python train.py --n_layer=10 --d_model=192 --n_head=2 --n_kv_head=2 --head_dim=64 --d_mlp=768 --vocab_size=2048 --activation="squared_relu" --norm="rmsnorm" --norm_place="pre" --norm_eps=1e-06 --positions="rope" --rope_base=10000.0 --rope_fraction=1.0 --qk_norm=true --attn_scale=0.153 --bias="none" --tie_embeddings="early" --parallel_block=false --extras=["local attention windows", "paired heads", "shifted keys", "exclusive self-attention", "value embeddings", "hashed n-gram embeddings", "a smear gate", "an embedding shortcut", "learned residual scales", "skips across layers", "weighted sums over earlier layers"] --init="normal" --init_std_qkv=0.0335 --init_std_o=0.041 --init_std_up=0.0335 --init_std_down=0.0 --optimizer="muon" --lr=0.0104 --lr_mult_down=2.0 --beta1=0.95 --lr_head=0.00819 --warmup_steps=75 --schedule="wsd" --decay_fraction=1.0 --decay_shape="linear" --final_lr_fraction=0.0 --batch_tokens=[32768, 65536, 98304] --seq_len=256 --doc_mask=true --train_tokens=253200000 --steps=4013 --dataset="wikipedia_en"
Each number is 500 + 25 x the weight over the matrix's rms, rounded and kept within 0 to 999. Layers, rows and columns count from 0. Numbers have three digits each.

# layer 2 attention output, 192x128, rms 0.224, rows 134-191, columns 0-127
518502530489495519456486530512473511503481463520523507468493526471462520530533509482510505485496495499472502487488506518502496536487533538506517463523554471461535502454530500539492491462494514469471494502490505522506451503497528476489475508493500493502519529475484478490473544489486502476496477533475495519537461498526499509534530481453528469479520506494465516548455500526473495517484
504482504544547509463502519498475472484465470489514505489499501500503522523464487454478505465487515535505493523503496483487468493522486518508513476548499488512496503481484484500521478532507489517494512504485524539528495519546465490478502462463514469497520489521533543517496488513505545411495512497491496526524542491473511457490530524507480485461498531469498497503487503522508453487540
510519510476482450494492485442528482511488507471486497558505480485485575557540504483528495494529485500499477495504472517511487531483484490500483509505433485480530473525474529500487444525481537443505514454499507518465489519474517467507531527503503513498488463479521458486523485517468495479514527506488501507492487466484507555495467542494455497531487532510557499534538485498525545489524
475539518553516495555540542514466486490534501513515504492503474486518477475489482494474516508519500483488509518484485500517504478520464470518507517477473526525475483505533516501534503468486529550519562469513520528513513521557480491488513524504484509504512510487474457521518492507503509513520499572505494441499501509474506520524463556506481492488489531513474493503495549487505486504410
493518495504544510533442485512469487542512500490487499491502506543481492499531493510499519540525496507477499456549498500505512496521509513487488511506516479481528482494498470507535503544475520495512449527486454480509444469523461500479486463516492488481491493535519511457506493487486522518477512491520526479504485501503496515507492488477537519499542492438502492522477453509520518516539
517534491473518520473535525515460525505499455519502491473471536511425500489472514513426504468465530497507549467481485531500472495510528516480461481521516516531512494537456529524535505473504505518504494457532463496523483516524488503496532521500463533523497482529522495479500499509526571495486510519468486523528498537476532512494504465514474434494491481483469488549490486472475530514485
447484539510488527490509520544459534515487509453510518496498507537515525500488533505483510479479486547504520494493529493525527524509509485502533514492508534489510508503527480472491475487462488509504493477473521506458448562503525481551498514466475517526544452481519510477468541516487545522530504486511572526487519488460519458521483482485546511505501517486507489523496475522480466518493
494501521486537510549448480461469491499489476479512522491523517464474539455449552509465506469509502483500519508483471476472553474477492501509527443497538494534507500491465477502486527483542487505523509496478501486550478483493480513534510520536546485504548531515534492506451520535508481438524504461505507496496546493454548495484493483499538487467511485509502449514507501524478506489553
526481479521534489522480488485526500503536520526474507481532519509523445503492523509458508510529464484499485509501496528469511489497508467504506456498540539483540516503498506492506494518524532518490490488469518526489481497451488582458508517578454495512485504450518500484462501533508518502472499522511496488521511470497525456498493539526539534504509494464476491517487460499494518487484
478479497466508517491541487499549474499540489507460511482516467479491506513533482488491547480497505539541517511479549483519490527476481462484514484500505457510470487511504492502488446515488501516460479513502504508499560507490586435464495530483451473525502493529484465513485514516486491507469511461467466500484485466479494491481525475521479570474567523555528460480514498541551492523476
509458475526469484511472475516502501499501488477534452505506518464474483502481517448467480476518461492500509499494529506529520495478522517458492522523520473514480508521479492510532488506500476488473491502481528508546513477506494490448492473515523498545546528539506461526477473543509538506514505500491486535462522456474518503502460472513450456509491452527500503468534500534523474468490
491517502511518496520485492536468516503493483499449503522515537525517480460506541506487511467488507456508509517482497472508503474505506526495488488480497481505495504520510494466523502468472486491517509484525479450475483482539519472549487517456471455481484449509497487472445524518524534503461495470516497546475486475507485470471529469509530529471471451481496502471490487518481463494516
477503473526481519485457503506460535498497541540475524515495484521475519517512448482504503488504476524507512488497543488523499523472526521480456541474493471461498524502520528505452490508543486536537486496510515496552485508585467475479476501519474467457519521461517515461518464489514531528460527515499495528454519492494482489474449463512495502484509492471506531487479494538533528490539
482515504484473474487520501505528430477529547488496480458469496469473531505473525480512511486485519498482518473470491494502452452482512426464506496532530525460484550523500513510476465496517512518506484496487508478483500479473522461486497526542502446489508512491490493462488525483506463494500529504491525536500492538467535488492483501492542488498481462522459514498511489486499495512434
483507512536523497503510484502519510492525495550484487521540526507480504541517491478478497504532540506506479529504457506539510479482538518509505483542469517485505498544511490486493529468517525530491511517475494478466529529513487466475473477430481488473475488520514504479473475536493483448467511491576506497483511523498488465470505522480562481538508487512492504511476446518498532493530
507514496544512475496515499542498476465528467486517478474510495508538489517497515480489499517473530512529483507509452543480475503490510496528478487477459482507458495474481536485511539507512500489480475482494495484535493487481475506508508528494548534514479472498484496464464492564447511498477488524473457486451467515516475513517507473501515509522489511521546501497511546449512516482470
512477494500491482482497448524509527512486543528500514493512505481488545553483464464492575519514516440514479562488497468528471523517494511500477534541458511534530513465487498523490496536481492518535539482501498497454467521470482497459514494485530477500491508526485511519544492537479507453463528517446486546513523505490481486490486510494430490477527533516527532508476471474472523494522
491503506482523505494481517500504534485493523481463514469501488510480536500492528499496488510487517509490519500542471465523501493466498520529484531450497480493480497484467471522496493495478484492481487507493520496538473508471520530504428503508524509509491507509510488509503532545446502479509506477485526503506491501466513438488436473516492492498520528472494453512504492485504459512475
520503494509467527520496506489512524478486465511493539522464490501533512540518465506499479502490504460518472476513549466515535523500511512516487473484512503456495502498522493507504517531464507470502521510544510455496466473504463496469516517435466508544506447471489478488510501490508546486529443519484506494515516514480545518534485487487534479526488495495472501471504517511480461529532
524492459501456504430509511471503494504519500512538493522501492530502476510524515473498512544508490516468499503474472511516519493518532508496505490503499511491500488535461525518516495471497489482498470528545487501512482514515500503498505479514529481458491477467491541493513503505510477514486459503489488555494467523479509498529476490510512523502526507527542529499511507529527501517498
504506530480487516496518468532520482463499438498528511490506490471508507493520447460525522481500524512478473487500466522530510501477512537490490509513519536529479509510492497494470522501499515472556451503493503482519511486525530507516527553486492530470521536485499494478508505480447459530511531535464546459514499454492509489477538518501477556496457492492523521550548462557518481475524
506539531476517437502536459484478489517467486489464514488534535507520503527548488514530470510536524454513522512478540504404522489496532488480503473490517535451502484511541446508460471512500524493495485494479534518520496483548474504508466539450495499468470533496512494495505493553546497470511463448515511511479459540527508497528546483486470494508490491522545485449533457480475506511511
450533517497517515488450474504500490523471496473516485474518471468516509528479514506488470525503509528476497489487501518496469528497501512505511547541497507501495506515502504504533501483469497503515512498493494523495527521536517492531517542537535471485497504505497538501479451471482536510531455538554448511516462487541527524499450512496468498513509562485505491467505473475526530524508
474541522514505493546472477510460497516532532485525496515480501529485477476548507493527536516518457496498491521458499517495457494521488506518505507514497505503503497505474483459529526535521497549476483497509493523556507504470529490507519464458518513538494463497474518476503492512479489450459502500506448540468450528485465490512545493499492449561493519520472523528505543527520494492498
500513497515465496451479469476460461480504520498483497503504502491525505527527475468486503491508507488526432531573488508476470474459463513514484519501486485537474522481490526460495512480496477498504530503461427530517539491505493481541479547495490490506514463484455485457504499508434494504511496470438532477454461500483501470489511516521486515508499470530474544462482526512489459532528
482522505481501468490481519504444544523487503488475493492447509492510497489492527490487490548518503484540485466524512480514505550523533495496504517520480492506434506528501469502519498483465484537488535482489500456520528504527491502515510504481477526504505557522532490484477502523540487516508531430475505475503586491426480520472478511495492468519486481507495479504493490504510505478509
478511499483491488500473533478507492523507505498552476487492519483495507498552461465481523492537481479534473498473498499510535495549532474481518509526522532471491529482518475522536487521503545511511497547541526493492515499489484510491497474541509499500495473531516513459514538489531516488508527506533535489488495481484508496548480479521462493491464492501484521561516505470491481455506
537494538504497514485526510489539480511542508480466468499491510496484519484486491453511511476505513490522513509516522523522510460482494476486495461480462522538524543494469531506490490498518522486498504531502491486474549542506467485489508498492516470525481520510495500474464524541494507509456487473496523531471561516484467503484489485481501520499515528484484492503497526492505499535503
461484541507486555521498506499466488489508503483512457512463509478472522473495524470494518528479489493518465486491485483517533530501500511499487489502497492536510491467541482511506511501496505528550479467518486474507505492498540484482479508510535522485467498539461544514487528487476475483509466505524561484500526535482479550454507475496459519504479423521534497463517505445515524535451
492519488501523541498534527518485507540489508485516470489464507491519490488496485519487494516513505509495538462514498494531505510522477503469515504456513492490512478515506476505502527464493507502444521486514502466517531496492463478546488504525472507481506509537518525470479486477500488453493504497494486477511491489502506464503574512517549528490498527501525542525498482503502522469502
465485480518453529495505486489520501492492505484517532485531484452454531508472438522517486533474527536475470523493500481513476498481488535491506499493434508481496481523477511521511477509510534489488509515486506551498524441520469529473479494500535497496510463517509494515506454479464491507509490488506471521496540492508559489485483508503506528503492491539506556541511496424469522470486
493502539472499454464530489486533519513486534484479530482522510535514439487501451536524512517459480479484496457493491485511480505498481508552513511506503485525528524509529530501459504554478507477524494521452488549524490532540477486481520540505498497464482467518523544512550503475497516543536493461465505508480519522487489536524516533489504499462522505508506489555473487496488440478444
504476517535537494479536489536458504504483492536439469492517533535502513553448527476488454475482489542481533464512461525531509479509515478545500512470460481537509494492487525491565481500467506490552516491441495498540500500486470509541466470541470506493506511484540515508478532479548518510486493529505515489530516501500492489487499443485493528534480469491505510460519555482492496518525
515548496501500519492499481478466432481456534475473487469511516504507518501512475529523457494477500482514468538504522531527476490524493553497496508485496507490507496497468537514488509499480483532537526510511481496564477502507513515498499464532502543468477463489455512490503526476547478459517467460486540540564541480485511486530500514548500508483489547534473534514430496448497551557495
487481462511502503472504545507515489509457492489490521555495490499500500495497528492488456464456502481503490512486495457515542493493467498481472484515516472495535486473516511480512464471501526537487518498502476528486456528540500507530498521519496480480488523500514472486414492515472539479471532504523495511459484483453439504500503495525521475492489476506499492484495492503514512517499
509478526514465524494488525494480538525489493509501481556513496545517489488480478506533487508513448510506526488464456481536505499511481449495482544471502472514471505492496494504512488497462486486469501478460499506476480495495480481502466471454559497533525516490450513462518484469491460507509516531505468470424553527492454457462538500520426525480485468491491530502520481480473540539528
484527516496470543493498497505508511493512523480500509528485505498472498479489529516519489500501463494491469498509499539509511452543537470507504494533503516493520495518508556518513492498476509508503561490522504508510496498501461509459504499465448490467520500497500495469510521508473500498503525518497512509478438463474534513493503490542506474484476504493473442505507530504487538508504
496507505515505503525488475496498474533490508506523489473488518489510463471505518473530521524475521495516482467519489507500509448532473479494521507495505501511508489498471527529470568512494490514462508478491554468518516492472524503457476483522516528497482524499540538496494493496463461514476503513527519529493461493455548495500512514531530489521473488527531480490494491539477483486529
478456484480510517485496518473448518505518507465515502477507468492525484508476537481493484482517520504468490505463476453489535507526531482516544536492496514490507566507519504491503470508454486489496521479502527509483508524570507489473502540534473527464485473495504509489488475480474482492470502453494533520476570535465493488479529439499523514475487493483482484454428466507536490526513
515507523518505516483499521513526517553457490512530501544450499501509484531494482488489480549502485469500522498508520535472478459506476509519477534523489492520473502508541482554466515461511536493498455491530467475480543512507494492496535457522469498518487559433509511486503484458483468535441473514533486526459514520525533524506520486518507512533497461500528484525499478464526476472467
548507495472522541510489492494510488534512515506463512496493495462498522479512505506496475479486514489479468493495505494500524527495503501505498489495456500492495468513479490522512518474487489488514447508498473556518498506490483472499492529519482456498504552504526513465481497497511513444510495531537521479509486492468467523532505495483522533519537522498467517534516501491471517531498
482493505502545531502483512493502500507474517554493491484479496458473507483491536486520517510538520493504521480446500486473502503511486534499498480497491518501513508520505460492493498453502512525510512502458509498487476471481502496540488500467530497491523510507566537495498491491520513432443508506483500500531545483486509510472501493530547494474459471469485471541510526443467509497514
514497530462513476518504512533477520542504492499513528528499435506479484514506458457500516462509512481557497501506494493525508481482501497458506490453519535488464510508493496552544499474477506532508476487482528480454503476493499525539500535491458506492507548490536491517515515480507565475531498478529522513499500530484493505462506488471508524530475489528452480459522504466527500530543
514489480484512480489471553510498484528520463510492490528493482502511528529495449474517514475504506487502513509483465539542499482492503523559474512505511499480434516509509505528502493514515497490523474447482543507522484536512488498501497516476499481511482505536503485482500529526516535477447490509530508501504477497497522498516521526483552516460533524500500483510481466515489535531492
515570510486470481477520517531490483490497474513506507506492451500504536503484459456503519535480518486498486495529499530491473511491503526487486499477491541497519497511560503498490509484487513476521522495475514538509489533495557536481517464485479496532474517585530490503486500486497512527496500505531525524512551527533501486515511483495480554493516482494491466489524533478520493502512
487480493472478485507518535502521494484497483504517477480438492548553512492529500477499490541523482514499480453495548511533500514547476509495469517495521526486499450503556523529493489504480510492506509522493480473500475511498528509517499535514466502501501504460482494476458503530504523474490492458521506515514488458479510500544458454502467511477487510522507492532483522485516516522500
482521492476472475497519476532503493499505498539496463495509502457460542527525479501514499481522541557572478519525488482494500568477506454490461544509479520474506488490474499528456523506563511548483512501514517504493488473498522509514541483521543487484527496478505512468454543524450511519486479480470508504474558525462489489493505477565494514492492505512543538530523454504520521455512
514517532479464541524496476518527529528519541530462514490472471485462491518526479501491508517465541464462499541501526562484501502469560578471534489498495476482508517463524510562470495533485494511499518498486473520511473487460508491501507545531521507478513487554540465490569497568499551500500513508480478500499500531505474494474494514490493512500498462486497485502479472524487489509517
468582503490503443475502470505467464448499482463493484501552500520490518515541496449504500523470506482514461490550473525496498525465526506483506493531483491507501513475500511493508484508482467502439511518499470476492534514535523541472528501514469535499505497484483483542561592440548483503483488529531512498457513490477476517500498481452461500486512510501505512529486474485485445523513
530468496481518477487505511467544538519508452476502499459528498532481518504530493490536515498546523490486481528485498485507502525493509511491494490498467527546514499493474482553481527519535481496528533545537502514486524523477494465459511504516541514472450501576528490499452483499480553497514483528498502519475467508491500492541525492515504497528490519530511529505430456487451521518504
512503478475475465493460482528472466514513501492524521539508492471497519516511473529491503503505527498444505502513474544478459501473495509523520503518515541459506485511480462481483480500496462505474492547505499484562503485483508482483510536502460481490540509482523519480497501567517483503516504540474470436524475502531499477511519528504505516489518483452524482480525494514482451510507
507480543496516509489529511555513514487491510534524507462536494534523443534476469479454509563465471470460492494467493506464532529508518524519465490485506530501418489506515511476490485527469492470512528458457470482472521496521516511503460464485508493516520505513554547469517496553452466508474466470497485513502554551473447485471542495482513456514477545531481493441560498500480449526493
490475468510506488442500480518464515482526476501495502503508505544470514516486470474483464482508481507484533532461488503486527444476508541512511557498515488495495486499516481451508472486516483477461502437514486484445497469501487479495504528461485483451492530521463456464456530497544493507495502522507498478508513514419542538488483448531462511523464448511489488497512483482483481510491
518509514473526494501495473502535473537492488546458461522489502491533498499462495476515493451487506465510484531518487511461486541461470515475457497487490462515471491517532487526510510487490474495498509483472470525502508500512514491467518520494522494561476509479490519563514527427539480532505525474519532509534491517480501501562533463505424476501489508495513480496501467454528492511503
498532536517490494515518472487477469507495532499490507467498501542477523468523479511513517475488486475522495506527483474514490475508501474538504469494489532486512464493490518490508539505500507505467523499562545503526521502528522526480527532498486480493488478499541474478530521489476463456522443482500520482526510493498437503462465497493504483516475490497519548524484476481501521509494
502491444493509519516465474499507491523519540496507464493468498485496489520483493496504494462482486537455511506521490500505523453512479484466458511492513461518512539490496532499437498485492518511512502492423492490519504455500487477488463542489546474501491519460546496529470490466518530485459491481519491512490445506486503480506547470500474507472497509494470512535444464531500501508463
503506504490500479506481488500484482480494495468528535478501511462437483443500501488477536477498475493501543488456487498488507491516517485475517496471527512518483520463486493479480507503504510496468500491490526521497502521514501484548503498479497513482504508589490542480457499469465502507542503497491533539524531517500542518488518487495477506483518535533498464511447477479497484514484
489463499490516446500516562490528522493524497527500521464512443443511497481513567472482479523506484518527455484526467485502531521516481480467503490482473510480495475511473526503475476509483492481546486519471483511431469517530500462480497471492519517481509502538569564470482453503543492513521503478489524508538503445525496524481512457526468526494477481444524477438496496501536482457551